python train.py --num_hidden_layers=8 --hidden_size=128 --num_attention_heads=4 --num_key_value_heads=2 --head_dim=32 --intermediate_size=320 --vocab_size=2844 --hidden_act="swiglu" --norm="layernorm" --norm_place="pre" --norm_eps=1e-06 --positions="rope" --rope_theta=10000.0 --rope_fraction=1.0 --qk_norm=true --attn_scale=0.177 --bias="none" --tie_word_embeddings=false --parallel_block=false --init="normal" --init_std_qkv=0.0442 --init_std_o=0.0111 --init_std_up=0.0442 --init_std_down=0.0111 --optimizer="muon_variant" --learning_rate=0.0083 --lr_mult_o=3.0 --lr_mult_down=3.0 --beta1=0.95 --lr_head=0.00345 --warmup_steps=61 --schedule="wsd" --decay_fraction=0.753 --decay_shape="linear" --final_lr_fraction=0.1 --batch_tokens=[8192, 16384] --max_seq_len=1024 --doc_mask=false --z_loss=0.0001 --train_tokens=150600000 --max_steps=12557 --dataset="wikipedia_en"
Each number is 50 + 15 x the weight over its row's rms, rounded and kept within 0 to 99. Layers, rows and columns count from 0. The size before them is the row's rms in percent of the matrix's.

# q: layer 2 attention query, 128x128, rms 0.457, rows 0-63, columns 0-63
# k: layer 2 attention key, 64x128, rms 0.394, rows 0-31, columns 0-63
# v: layer 2 attention value, 64x128, rms 0.419, rows 0-2, columns 0-63
# o: layer 2 attention output (transposed), 128x128, rms 1.1, rows 0-2,32-34, columns 0-63
q0 044:55 42 51 45 50 57 53 53 38 47 71 51 41 70 53 46 53 61 58 40 47 73 53 71 76 45 46 42 41 56 62 51 33 47 42 40 63 60 53 45 69 37 19 50 67 54 39 75 43 53 48 65 41 69 59 55 64 14 55 61 71 33 51 58
q32 046:37 62 40 48 57 47 29 47 50 41 65 66 32 53 63 63 29 56 55 45 58 57 57 75 37 70 46 21 48 68 35 53 72 35 39 66 53 54 22 17 43 46 37 63 43 57 54 44 36 81 45 64 53 71 65 54 58 78 67 35 48 27 72 66
k0 124:23 19 50 61 59 63 43 35 48 30 39 22 64 61 85 68 55 29 57 67 43 51 51 44 56 68 55 43 45 44 55 49 55 32 34 44 31 39 83 50 63 31 43 48 72 56 48 54 41 43 53 48 31 64 80 69 46 14 45 59 56 74 72 52
q1 067:58 56 67 53 50 53 28 35 40 81 79 06 39 45 65 44 49 58 36 57 69 61 53 54 66 62 44 57 51 49 58 38 59 42 64 66 47 51 13 57 74 64 44 52 53 40 48 61 56 57 68 54 49 61 15 41 32 38 47 32 58 43 61 39
q33 065:52 36 62 46 56 30 36 57 44 64 60 60 53 39 36 81 55 43 42 65 73 68 45 61 55 58 48 26 43 56 76 40 41 38 73 70 45 76 36 71 36 60 37 37 50 39 68 60 53 54 41 22 45 71 32 63 34 53 41 52 67 30 44 66
k1 096:14 39 52 33 72 39 57 37 58 22 29 83 53 54 69 41 76 61 44 67 58 35 29 16 43 48 54 38 45 49 52 71 39 53 29 35 43 43 72 33 32 49 44 59 63 51 55 36 42 42 66 66 53 51 59 54 67 46 63 53 39 47 61 28
q2 086:25 32 22 68 57 50 63 47 80 47 33 67 60 78 46 55 43 52 69 57 61 55 35 54 15 24 68 62 56 45 57 45 38 50 26 36 65 46 60 23 80 30 47 52 52 52 57 50 54 38 43 46 39 34 81 72 49 37 39 64 49 78 24 64
q34 079:65 45 63 20 38 46 56 39 51 53 35 50 51 50 48 37 35 59 54 30 69 48 46 56 32 58 52 52 65 15 67 45 44 54 54 33 41 48 92 74 69 46 43 48 41 45 40 49 66 30 22 31 73 31 44 59 37 25 48 58 50 51 35 36
k2 101:45 51 55 48 47 29 75 41 74 58 68 58 69 42 55 83 56 53 35 59 44 51 59 66 08 36 53 57 12 57 55 30 31 70 46 42 42 52 25 45 53 50 50 58 60 53 55 37 54 57 78 73 34 70 59 56 79 22 52 48 50 44 45 39
q3 089:45 67 56 63 55 46 39 41 51 47 73 79 69 49 47 20 28 71 64 49 41 59 64 44 24 45 27 39 56 56 53 57 31 43 82 87 63 48 62 50 36 71 46 48 54 57 63 33 57 47 53 56 68 26 65 47 56 51 76 53 77 58 36 37
q35 086:33 52 53 99 38 62 66 55 47 31 67 44 43 58 67 46 49 44 37 51 30 29 41 32 56 56 34 57 61 45 65 43 32 74 63 54 54 59 71 66 73 49 56 50 63 58 32 33 55 55 26 28 63 39 37 42 72 47 46 72 39 52 58 60
k3 090:33 46 45 55 42 59 26 01 36 56 58 52 41 50 34 62 58 44 60 60 65 73 35 50 49 60 28 72 56 34 44 52 78 48 35 42 52 59 49 77 41 53 64 53 44 35 32 66 44 46 51 75 61 51 57 27 26 40 69 66 59 28 50 55
q4 051:38 75 75 29 44 45 55 49 34 97 47 29 53 38 46 44 29 85 43 76 55 72 46 51 30 49 38 68 57 39 50 44 74 44 59 69 54 55 31 57 51 21 51 62 47 54 55 51 69 33 50 50 42 29 38 35 46 61 56 18 42 52 36 26
q36 063:54 34 55 23 57 56 87 56 43 42 64 43 70 88 46 45 62 65 32 77 36 36 52 22 38 53 57 37 39 69 83 52 54 32 47 49 19 40 59 65 28 65 83 70 14 46 41 62 40 39 43 37 35 46 45 25 39 54 41 38 41 80 48 38
k4 103:35 42 27 43 48 36 29 67 28 60 50 24 63 71 68 61 46 57 56 61 75 37 56 39 58 57 54 63 53 33 43 54 52 53 32 59 42 44 77 44 68 34 35 51 75 49 51 51 54 45 77 48 32 76 38 62 35 48 54 62 78 34 46 30
q5 067:59 49 69 35 48 43 44 44 22 56 88 58 62 68 47 57 34 58 44 54 55 77 40 42 55 56 48 54 55 51 90 67 51 48 32 23 29 50 54 55 48 79 50 35 70 43 56 51 55 38 50 37 29 66 31 35 52 51 47 47 22 39 39 67
q37 069:63 29 82 64 36 45 38 56 58 54 63 27 42 67 52 38 26 75 46 59 55 70 36 52 45 36 38 76 51 42 57 52 53 74 18 40 47 31 76 37 51 64 57 27 73 37 43 52 23 49 27 48 57 28 55 61 23 42 62 60 39 56 30 58
k5 093:57 69 39 40 78 35 35 78 41 39 56 49 35 46 76 57 60 35 41 73 53 47 68 57 59 65 60 57 65 32 45 27 65 45 68 53 56 42 52 55 24 63 36 40 53 56 59 38 72 32 70 26 48 77 54 59 47 75 36 44 51 75 69 60
q6 076:49 51 71 23 50 46 40 59 43 49 42 46 66 74 76 66 44 48 41 51 26 59 71 20 41 42 61 67 71 29 42 71 45 55 72 20 85 50 43 73 44 30 43 42 26 33 57 45 54 37 60 53 59 59 46 26 70 37 29 53 25 55 50 51
q38 077:30 45 60 44 52 70 38 51 73 49 23 47 79 45 52 67 32 79 36 55 47 38 59 61 07 35 79 53 59 43 37 72 42 50 55 51 55 44 33 44 67 52 51 42 21 57 52 53 35 59 69 47 52 19 45 34 35 57 52 45 35 60 52 70
k6 098:58 48 46 57 66 53 26 53 64 61 39 68 18 41 59 62 72 51 45 53 61 81 81 49 51 87 39 60 50 53 60 50 52 50 65 42 54 52 22 45 59 64 58 67 45 70 54 61 63 61 31 49 53 24 46 33 60 50 26 45 43 37 55 31
q7 075:57 29 55 27 47 63 36 58 57 29 33 62 52 33 45 44 56 55 34 61 46 36 42 33 51 84 71 54 56 49 60 53 61 64 43 46 60 62 51 64 68 49 32 61 34 24 54 56 45 43 90 43 59 80 73 72 83 37 61 37 34 28 42 46
q39 075:64 25 40 38 27 63 44 37 72 31 41 44 46 76 51 52 39 49 51 07 35 43 78 77 46 52 49 43 50 68 48 56 60 50 77 57 71 43 41 46 55 42 55 62 47 12 43 39 24 41 56 72 29 26 59 62 68 56 81 61 48 32 58 27
k7 104:77 32 66 64 49 66 60 45 30 59 67 35 27 29 36 21 32 76 82 26 67 39 37 49 75 34 53 40 56 49 39 31 77 74 61 59 57 58 40 44 54 34 50 43 26 40 29 45 29 52 54 83 40 34 35 55 37 63 49 60 62 31 42 61
q8 070:67 59 68 61 45 49 56 28 65 47 40 50 42 64 18 80 36 08 38 41 53 59 66 59 43 78 39 45 17 49 57 69 55 46 83 52 61 55 40 70 49 61 81 50 56 68 62 47 56 48 54 51 51 36 51 59 27 26 70 38 66 49 63 57
q40 091:73 60 45 74 45 72 30 58 51 37 28 44 65 40 48 53 35 42 33 53 54 55 53 48 35 59 42 57 61 52 54 59 61 49 32 75 48 72 40 60 50 67 38 55 64 70 63 34 67 76 26 23 66 55 69 34 79 24 51 14 52 46 65 56
k8 102:29 64 71 47 08 44 72 77 60 61 48 52 42 41 06 58 62 38 50 36 57 66 54 51 51 25 49 36 51 55 32 59 62 73 44 33 59 44 53 65 44 68 67 47 43 17 66 50 49 35 35 57 34 45 69 41 23 61 45 59 40 52 30 57
q9 083:50 48 52 43 50 70 61 41 66 32 51 21 56 64 73 46 66 80 72 22 36 60 67 65 59 57 50 54 45 63 49 43 43 42 79 48 28 47 75 54 50 56 44 50 46 20 77 21 78 51 39 82 29 83 59 53 45 52 51 19 67 21 17 51
q41 092:64 54 24 59 37 46 78 55 83 68 32 29 63 74 54 56 37 33 40 18 56 34 23 69 67 51 44 27 60 39 33 45 57 40 27 65 28 61 51 51 60 60 45 37 36 59 48 41 42 48 38 57 26 61 74 56 45 26 72 36 75 21 63 64
k9 106:12 35 47 70 68 36 29 41 35 43 61 68 76 38 60 25 52 59 51 37 31 53 47 69 50 59 65 34 44 28 41 57 38 55 50 52 63 43 39 37 56 36 48 28 39 19 72 44 50 80 64 76 76 38 85 55 52 39 46 45 43 67 61 38
q10 088:36 71 57 40 55 73 44 62 44 33 48 56 52 30 58 47 48 74 32 55 37 54 38 52 44 46 47 32 51 47 57 42 47 49 72 31 48 49 54 78 69 48 38 61 51 36 75 62 84 78 32 63 73 33 42 53 31 70 17 57 31 53 58 41
q42 093:48 67 42 52 58 62 55 46 52 25 55 61 54 54 28 38 48 53 60 30 47 47 74 43 45 43 41 48 52 60 30 43 49 60 71 32 56 48 69 63 92 34 38 45 44 57 20 27 58 59 66 71 51 68 25 50 60 51 68 58 58 26 79 48
k10 102:48 45 79 38 40 68 20 72 33 47 35 42 71 43 43 25 42 13 61 35 55 63 44 28 27 61 55 54 62 56 55 52 46 47 57 59 68 42 43 66 45 22 49 72 52 39 41 41 49 55 54 74 62 27 50 64 14 43 39 32 33 63 56 36
q11 130:42 67 68 46 47 72 45 58 43 49 45 47 44 78 40 41 61 06 37 25 40 47 65 63 51 72 50 87 34 48 30 68 58 40 78 20 52 78 37 53 43 41 22 36 59 82 68 52 46 63 61 64 36 50 48 54 33 56 60 52 63 65 41 40
q43 113:39 42 60 43 58 59 30 97 46 39 49 56 26 64 13 28 51 69 48 55 41 52 52 36 79 64 56 35 57 46 45 70 43 45 64 17 66 57 50 49 60 34 59 47 74 44 34 55 70 56 60 48 28 37 30 47 13 54 42 73 24 72 45 66
k11 100:34 58 53 89 48 48 65 36 45 14 32 53 26 57 35 44 62 50 39 39 50 30 53 56 51 78 75 62 35 44 56 35 58 29 53 47 47 37 54 34 51 36 33 61 63 37 71 68 94 64 57 87 26 29 56 54 48 64 62 45 28 39 50 25
q12 120:38 45 69 37 65 37 41 70 59 49 35 69 49 68 63 63 68 65 66 60 46 60 89 31 54 46 47 30 52 88 52 84 44 27 51 50 53 55 60 45 62 33 31 49 34 42 21 63 34 63 56 58 42 43 51 35 54 54 50 51 19 52 47 53
q44 131:46 50 76 39 58 69 34 78 48 30 38 56 40 73 60 54 55 68 32 48 48 30 59 46 69 62 31 44 71 60 45 49 64 44 54 45 65 73 38 48 65 21 39 48 52 26 56 46 48 54 56 43 43 23 36 50 26 69 78 88 48 85 60 61
k12 088:38 40 68 18 56 35 50 41 62 34 66 47 56 52 38 45 53 50 42 60 32 65 60 32 49 59 63 48 37 70 42 74 27 58 41 43 55 54 25 25 63 57 37 26 67 48 33 43 67 41 51 43 74 56 73 60 74 63 57 43 65 51 49 34
q13 121:41 60 41 54 49 73 52 48 67 90 51 39 26 26 70 57 59 58 71 22 52 39 76 66 42 59 30 67 54 50 48 42 34 56 50 72 66 34 40 22 51 76 69 24 54 25 74 47 56 61 73 26 31 54 31 51 27 73 47 36 51 67 65 54
q45 139:52 45 78 31 91 63 27 53 44 56 59 53 33 77 45 34 63 67 54 61 25 47 62 41 27 53 38 62 49 96 76 86 31 43 70 52 39 60 46 45 65 51 48 64 49 17 58 40 55 48 48 73 37 55 29 49 38 74 41 32 58 58 22 62
k13 099:49 71 72 47 51 43 54 28 68 65 60 50 66 28 38 48 56 11 36 14 65 47 52 26 35 20 59 24 60 60 60 53 37 43 72 64 52 42 52 54 57 38 65 51 45 43 62 51 29 84 50 52 63 31 49 51 37 64 64 61 65 69 47 55
q14 151:52 37 60 43 47 73 40 68 44 67 41 63 48 77 39 41 39 35 47 49 48 37 66 45 73 61 54 70 46 69 51 31 50 44 53 34 37 54 60 94 81 61 46 62 47 49 74 71 42 67 56 49 22 08 39 48 16 76 36 52 48 59 48 41
q46 102:62 60 97 24 50 49 46 53 32 54 54 30 36 42 50 62 33 18 37 44 15 43 63 64 53 47 63 84 41 77 38 59 45 47 50 74 52 27 47 52 38 10 63 46 57 34 51 61 76 66 53 52 33 31 65 59 34 59 35 59 59 54 39 65
k14 111:70 31 34 34 40 58 49 54 50 50 62 72 60 48 44 32 50 28 60 48 71 59 69 32 39 49 37 44 31 53 23 52 25 63 77 54 75 47 39 50 77 70 58 10 23 58 38 47 68 45 54 49 45 51 45 51 39 63 51 08 63 38 42 62
q15 119:58 47 24 40 57 71 53 12 48 58 32 41 27 38 41 68 50 43 64 55 53 45 61 63 48 40 21 69 47 55 57 21 50 54 32 54 50 72 46 42 29 41 53 67 30 52 61 50 49 51 59 58 54 82 50 49 58 48 21 62 78 03 73 38
q47 118:42 32 60 35 57 62 68 45 53 53 43 55 49 72 31 55 70 39 41 59 33 43 56 62 38 38 66 33 62 76 36 64 52 57 67 44 48 38 39 59 57 22 32 35 47 40 33 49 40 66 40 79 82 25 40 54 48 53 47 52 86 86 29 57
k15 100:58 78 31 73 46 72 52 62 24 46 68 63 48 59 28 28 61 23 36 56 46 58 63 55 60 38 41 65 42 54 56 43 53 46 52 56 36 64 22 41 62 30 65 42 75 30 51 70 69 54 43 64 49 58 59 55 67 66 47 22 44 50 65 42
q16 081:56 37 59 42 58 51 82 47 34 36 43 55 47 54 47 62 73 36 47 73 25 50 49 54 49 30 61 48 59 62 56 62 27 42 54 47 47 58 51 49 62 34 26 61 81 37 47 50 57 56 34 47 54 47 68 82 61 05 48 87 51 44 46 42
q48 095:60 78 30 48 63 63 27 56 63 61 41 71 46 57 35 63 40 36 72 24 49 42 41 69 38 42 35 65 53 52 54 41 36 49 57 71 66 61 42 25 67 51 53 46 82 51 71 37 35 62 73 55 74 39 35 52 51 88 49 39 60 33 71 47
k16 100:48 68 70 24 35 51 74 66 54 51 23 64 57 51 32 45 42 33 57 41 48 76 55 43 45 41 50 29 57 54 36 74 74 56 89 54 47 67 52 62 56 45 58 56 41 41 49 61 71 36 48 50 63 13 48 47 42 43 38 45 35 42 66 54
q17 065:48 53 75 50 49 64 24 23 62 72 56 46 55 25 57 30 42 71 33 60 35 56 61 48 39 37 63 32 48 28 49 64 61 58 71 41 59 31 39 41 42 65 67 36 13 69 31 37 58 45 59 25 51 46 53 32 46 73 50 48 39 40 47 64
q49 073:62 38 63 50 41 44 47 68 24 89 70 29 77 59 48 49 50 47 44 50 55 57 66 33 48 32 56 41 42 39 52 58 71 50 67 59 42 50 55 52 36 62 59 23 66 54 50 26 49 02 60 32 17 41 58 34 63 56 57 35 46 71 52 48
k17 102:24 29 58 65 61 26 43 39 55 53 50 46 56 19 48 45 59 26 35 68 65 26 36 54 27 67 65 59 40 68 58 47 37 48 44 50 74 53 65 51 44 51 53 54 65 64 31 49 37 51 38 31 19 59 39 47 37 58 39 50 72 56 55 31
q18 061:24 51 42 27 53 46 65 60 50 30 48 99 41 73 27 60 61 48 55 70 51 53 54 53 40 53 31 42 58 72 54 52 36 41 63 34 40 47 46 59 61 44 43 60 58 48 45 29 17 20 33 69 81 61 67 39 47 45 58 61 53 65 53 50
q50 070:74 67 50 35 28 60 38 70 38 75 58 97 40 68 38 64 49 42 40 26 30 66 44 52 63 24 23 76 59 55 34 46 63 37 44 43 70 49 63 43 44 60 09 52 41 45 50 37 40 44 36 53 49 64 60 31 59 65 25 51 87 36 54 54
k18 099:48 40 59 61 70 51 41 45 33 55 60 66 33 44 29 60 31 80 61 72 54 52 58 68 20 73 63 57 55 52 48 48 63 45 74 11 45 59 33 77 52 48 64 31 42 66 59 73 31 77 51 49 44 44 10 41 42 49 45 71 47 79 56 69
q19 076:50 38 60 51 41 54 36 59 20 39 38 65 93 69 52 70 60 47 36 26 06 62 73 57 34 65 65 60 40 37 44 49 42 57 52 36 41 48 67 64 44 52 40 69 74 38 48 26 29 50 53 83 45 43 38 54 71 29 55 63 32 66 57 49
q51 073:55 63 51 23 58 65 46 42 28 52 42 62 52 53 47 61 49 28 33 30 33 37 52 56 45 67 54 32 47 56 53 76 64 75 45 49 94 45 43 22 51 51 77 60 84 38 67 47 18 65 52 51 66 43 59 35 52 51 70 61 31 49 42 38
k19 087:40 71 42 50 36 69 43 50 66 82 40 48 54 44 77 41 29 79 56 41 41 44 72 48 40 45 57 60 64 40 69 71 47 49 70 59 44 54 76 56 81 58 43 40 51 40 24 47 45 58 62 47 35 13 74 66 67 60 41 75 39 20 39 64
q20 060:61 40 36 57 43 57 56 66 40 35 72 66 69 77 13 39 47 66 48 30 25 51 65 52 66 72 39 56 35 69 53 53 53 45 63 56 12 83 50 40 23 43 34 62 92 62 48 70 35 50 67 49 32 69 38 51 66 43 46 51 39 57 32 43
q52 068:60 43 49 61 62 47 41 51 63 60 53 73 45 54 65 40 37 72 40 57 44 46 37 53 73 61 16 67 54 57 58 53 51 74 33 37 62 45 44 34 62 67 41 69 54 76 46 75 54 63 45 49 59 39 51 86 44 68 26 51 39 69 35 41
k20 085:60 26 45 54 46 35 66 43 37 52 63 48 47 45 47 27 76 28 39 39 43 54 72 08 34 52 60 61 20 30 51 45 45 60 66 44 48 36 53 60 55 28 45 40 64 50 50 56 35 26 31 36 51 58 70 42 47 84 36 53 48 56 48 67
q21 097:59 45 59 53 70 52 73 59 58 09 55 59 55 59 58 24 72 49 22 50 33 26 33 60 69 56 69 24 24 51 55 42 63 56 40 30 31 39 52 46 23 67 54 45 68 53 63 55 23 43 65 59 41 57 58 62 43 74 40 81 41 45 45 67
q53 085:59 67 61 53 47 47 66 66 56 56 36 45 54 55 34 63 52 34 60 25 24 56 33 49 45 42 57 75 44 30 63 68 42 63 47 57 58 58 49 40 66 38 26 26 45 29 37 31 29 39 41 58 55 47 62 68 50 47 73 43 61 15 50 62
k21 102:62 39 32 43 39 54 51 58 51 47 50 42 41 69 35 39 41 50 62 53 51 42 42 51 29 63 45 27 73 67 54 85 41 55 63 44 69 31 17 25 38 53 48 53 60 56 35 65 60 70 46 52 65 78 77 51 62 44 53 47 38 66 32 61
q22 078:71 34 65 36 63 60 58 48 15 23 49 88 40 49 64 61 43 46 47 62 53 13 22 51 74 60 50 39 57 68 66 60 57 56 62 71 55 53 39 78 67 30 53 59 33 64 39 53 55 50 42 61 52 54 62 54 33 30 31 54 78 25 58 56
q54 090:44 57 35 18 47 53 50 44 42 17 43 61 67 48 22 62 45 68 42 68 64 43 71 52 57 34 31 32 44 39 49 60 46 42 59 54 48 39 37 48 49 65 66 66 43 65 61 33 62 37 49 42 55 19 36 79 58 78 51 35 75 47 67 38
k22 097:44 51 31 57 64 30 71 50 44 20 44 55 84 55 54 34 32 47 34 49 48 56 50 25 41 60 49 51 56 52 52 63 28 36 50 74 27 45 45 68 44 43 75 30 69 43 44 61 34 20 41 54 58 48 99 49 55 45 32 84 36 59 80 29
q23 087:51 60 67 53 61 78 34 41 46 51 51 56 46 54 23 63 74 37 50 65 39 44 34 57 56 41 44 65 37 62 63 47 67 53 37 70 35 77 46 37 70 47 44 68 67 56 26 40 46 81 51 62 41 39 39 54 43 33 78 46 56 15 52 60
q55 083:62 47 83 51 55 57 59 60 59 48 61 77 24 61 46 27 63 53 42 50 41 11 46 42 55 79 57 50 19 62 71 45 42 50 36 27 70 39 54 82 65 59 38 21 41 46 68 65 77 40 42 61 61 59 48 50 34 50 28 43 37 19 59 22
k23 087:28 64 29 60 44 36 53 49 39 51 69 40 73 25 60 60 56 37 50 39 29 45 55 32 53 50 45 27 56 35 66 48 84 47 50 45 48 71 64 31 61 54 88 77 36 48 49 79 35 35 53 69 66 33 45 42 70 80 63 33 50 54 64 39
q24 108:58 65 28 29 31 34 53 24 55 85 73 54 28 61 28 63 30 89 50 38 62 50 53 73 52 46 69 56 51 55 42 33 43 57 47 55 49 30 55 48 63 53 90 50 58 53 45 68 56 46 21 34 46 44 23 56 58 76 31 26 17 27 49 24
q56 102:46 50 29 53 39 32 58 40 37 52 63 50 44 61 60 45 50 59 49 39 50 61 32 50 62 31 52 50 55 42 48 61 65 36 28 42 24 32 58 40 43 60 78 60 59 61 35 52 25 67 34 58 37 60 62 59 59 47 46 27 35 31 46 48
k24 096:42 24 47 51 81 49 46 46 55 62 60 36 74 57 34 20 79 41 48 47 28 61 48 59 50 51 50 54 37 44 78 35 51 58 62 60 69 54 40 18 38 51 55 39 46 74 34 41 55 44 52 39 40 51 42 33 48 62 45 70 26 41 56 48
q25 076:70 47 30 30 61 42 53 32 26 53 33 73 52 50 49 48 56 41 84 36 53 58 72 46 34 42 62 50 67 55 21 56 52 40 35 67 43 44 57 09 44 51 88 46 65 55 35 40 21 62 50 76 41 45 36 49 64 30 77 49 36 39 44 48
q57 087:51 46 34 02 38 61 60 28 54 64 42 62 56 27 71 75 55 28 59 35 62 38 39 48 39 57 52 23 40 22 48 59 52 68 31 64 67 46 36 35 39 41 63 60 37 58 66 62 27 41 61 65 53 27 50 35 38 70 46 64 40 46 51 34
k25 100:48 54 40 42 33 79 44 15 48 67 47 62 63 51 46 38 42 40 54 50 79 53 51 49 24 62 54 46 60 53 39 93 57 54 71 16 61 50 28 75 57 50 61 52 44 40 57 60 46 52 38 49 49 49 57 42 82 51 46 43 41 33 45 59
q26 114:31 25 44 54 69 39 69 35 47 44 91 50 63 40 41 50 75 67 52 67 46 73 59 56 57 55 37 53 52 58 67 69 75 26 54 36 18 46 46 43 51 39 30 45 54 52 29 52 72 47 73 51 49 67 37 45 56 46 50 43 44 61 20 47
q58 117:46 61 18 17 41 52 86 59 30 41 47 49 68 44 67 40 48 59 56 35 72 41 31 54 53 53 53 74 68 27 38 42 66 34 40 54 51 59 59 43 29 46 42 46 29 77 48 30 58 35 47 32 35 54 69 59 58 26 67 48 49 00 66 49
k26 097:39 23 44 68 52 38 43 40 37 48 47 39 82 48 44 53 73 44 57 55 64 22 36 41 44 66 67 43 51 43 53 60 48 43 42 32 35 37 55 57 35 73 55 53 78 52 49 49 79 49 34 41 08 44 56 43 54 31 50 58 48 67 55 33
q27 106:43 37 90 29 64 59 28 46 30 39 51 52 67 57 59 56 62 68 21 48 35 58 26 34 72 41 44 51 61 38 27 24 41 52 72 49 38 31 52 48 42 52 79 65 33 59 47 62 56 44 47 53 46 00 50 71 46 34 62 63 36 57 46 51
q59 105:55 38 53 44 49 49 78 77 53 42 14 46 59 63 56 51 75 65 50 36 49 66 30 40 60 30 27 79 64 47 60 26 36 59 71 59 35 34 53 70 48 59 50 37 48 63 82 45 75 36 48 75 41 54 46 52 32 37 24 52 42 56 41 47
k27 106:51 39 60 22 72 55 61 50 59 81 66 35 47 71 56 24 64 49 25 51 28 28 64 69 75 39 31 45 51 66 49 56 36 33 40 31 44 38 62 44 61 50 53 59 66 68 54 57 70 36 61 34 35 55 66 28 14 50 74 29 65 65 56 53
q28 175:45 41 91 28 70 62 25 48 59 70 59 54 31 74 30 39 45 59 39 63 64 78 70 75 58 56 44 58 47 71 39 31 47 64 88 57 45 50 57 64 67 49 48 60 64 50 59 54 29 58 59 51 47 20 27 28 01 46 34 57 32 57 55 54
q60 138:56 54 26 51 68 32 57 45 39 58 33 32 75 41 47 45 78 86 53 36 54 52 27 39 60 62 47 45 34 33 38 17 56 45 34 53 41 23 37 37 30 72 56 69 39 32 57 65 43 55 38 22 34 72 29 46 50 56 57 30 61 30 28 43
k28 100:76 60 38 51 48 70 58 24 37 49 50 45 67 52 35 38 57 72 35 58 63 53 67 43 52 53 52 57 56 46 65 54 70 45 47 34 09 45 53 38 08 66 64 52 46 67 45 53 56 63 31 50 43 40 45 16 74 30 13 68 50 31 56 48
q29 110:18 89 44 59 58 44 27 59 32 70 55 46 40 55 39 55 42 67 67 22 36 47 44 57 40 46 33 62 24 71 46 44 52 37 51 45 26 62 56 71 64 76 64 36 33 47 56 46 54 46 55 36 40 60 34 76 35 69 50 49 44 56 38 47
q61 094:74 45 38 77 46 66 50 46 55 60 73 75 51 47 35 36 33 73 35 59 58 65 46 58 87 35 51 59 44 33 54 59 37 75 57 51 61 47 42 28 29 52 56 43 33 55 35 56 23 45 46 52 55 52 66 44 44 63 50 16 64 81 39 58
k29 100:73 64 56 64 32 55 41 64 39 60 50 61 41 29 64 52 44 33 56 19 67 47 60 60 66 45 51 68 72 72 56 29 36 54 41 43 44 72 44 83 40 54 36 71 75 38 63 58 31 82 65 18 54 47 44 58 66 56 49 63 69 69 38 37
q30 139:50 31 47 30 59 25 74 56 39 31 58 27 37 50 37 70 40 49 47 48 36 46 61 56 67 41 89 43 82 42 74 45 60 43 45 33 47 41 46 18 27 29 21 69 81 63 27 33 53 23 48 38 42 82 60 65 89 19 62 53 32 52 68 47
q62 125:62 54 44 21 61 41 57 64 25 61 52 37 74 55 58 31 48 34 60 36 54 55 52 57 57 35 34 62 58 38 49 27 54 49 50 44 27 48 43 19 35 71 40 20 40 84 67 40 45 51 43 59 47 79 36 61 60 52 38 49 62 55 45 37
k30 092:63 14 05 65 27 62 43 53 38 41 47 59 53 74 70 61 60 72 54 56 61 59 72 65 45 46 49 51 59 54 76 48 37 61 63 58 31 46 54 44 59 22 57 51 38 57 45 59 21 49 55 53 37 37 59 45 33 43 77 24 54 56 55 52
q31 141:43 64 24 85 57 32 73 56 48 71 58 65 65 48 33 29 34 32 72 47 79 47 55 66 49 32 37 41 49 35 73 36 63 30 50 73 41 38 69 38 30 71 63 57 68 40 35 50 39 48 66 35 60 51 35 51 49 54 07 42 52 28 51 44
q63 187:56 60 06 71 44 38 43 35 57 67 61 38 67 18 54 51 58 36 58 57 71 49 44 62 48 39 33 53 33 51 55 44 60 54 14 59 49 43 22 34 20 72 66 47 42 67 62 65 68 33 64 38 44 90 47 42 51 53 40 38 69 35 32 58
k31 088:39 55 34 44 65 49 38 49 46 36 72 42 87 47 49 56 56 61 51 53 35 63 37 48 52 53 59 40 55 63 72 30 39 51 54 56 34 43 54 66 78 35 46 42 82 40 48 38 45 57 42 34 37 48 89 43 42 54 32 46 78 66 78 49
v0 102:47 40 45 36 22 34 36 63 44 48 61 49 45 40 40 45 39 47 55 71 38 39 76 66 59 55 38 59 59 68 72 61 30 37 61 26 61 49 41 29 38 78 30 23 36 85 41 57 34 46 41 51 39 45 71 49 27 53 70 25 31 39 25 38
o0 078:62 50 36 42 35 60 41 63 27 71 31 68 48 37 52 50 48 67 78 36 52 32 51 46 47 64 42 67 37 33 66 52 71 40 45 56 34 68 71 74 67 29 48 54 84 29 59 50 47 34 53 48 34 28 58 33 26 41 34 36 68 72 40 45
o32 126:58 39 68 69 59 20 24 42 73 38 64 52 37 50 69 66 41 61 36 63 52 65 68 60 23 38 49 44 57 72 52 37 17 58 48 36 49 19 33 55 40 60 52 49 36 58 34 71 62 62 52 66 67 53 46 36 29 51 56 63 24 34 37 78
v1 100:50 56 72 34 63 56 39 75 40 54 52 40 36 32 76 44 45 69 45 50 42 45 25 12 64 49 61 23 55 70 54 53 24 50 44 19 71 57 94 78 73 67 50 21 22 38 41 53 58 37 49 51 54 61 41 27 35 59 47 63 72 49 68 47
o1 075:36 50 45 41 41 50 47 44 58 58 30 61 53 29 44 56 47 79 84 76 52 37 66 42 46 40 41 69 45 41 64 70 55 53 70 54 19 20 40 42 59 40 47 71 73 31 51 43 69 48 58 50 37 49 50 46 53 56 36 50 54 65 23 56
o33 125:64 30 54 61 68 30 62 28 67 55 63 62 48 69 19 35 49 53 46 28 46 45 33 69 52 60 48 30 63 47 45 34 41 38 31 41 63 69 51 93 25 25 63 25 57 48 56 45 53 58 76 53 38 40 53 42 43 35 62 53 43 34 62 42
v2 108:66 47 55 57 74 43 60 32 81 17 67 50 65 33 41 57 56 48 76 44 29 63 57 42 71 55 28 49 58 71 40 58 43 45 41 69 60 38 41 24 57 40 91 60 51 67 40 75 67 53 52 47 45 36 63 70 33 58 56 80 33 52 53 51
o2 067:57 59 31 51 12 62 30 66 57 25 47 43 58 63 58 29 43 55 32 38 71 35 45 10 31 50 75 56 19 36 46 39 50 59 41 54 66 70 80 84 49 41 62 32 64 22 61 61 35 49 67 68 71 43 29 38 64 74 32 28 34 54 46 49
o34 127:36 51 54 43 67 46 54 22 31 74 36 62 64 55 84 21 48 41 55 32 51 38 72 79 64 51 60 28 74 59 55 56 48 58 76 48 62 37 50 32 34 45 49 85 37 47 59 57 80 76 20 50 48 36 74 41 26 46 63 54 51 50 56 63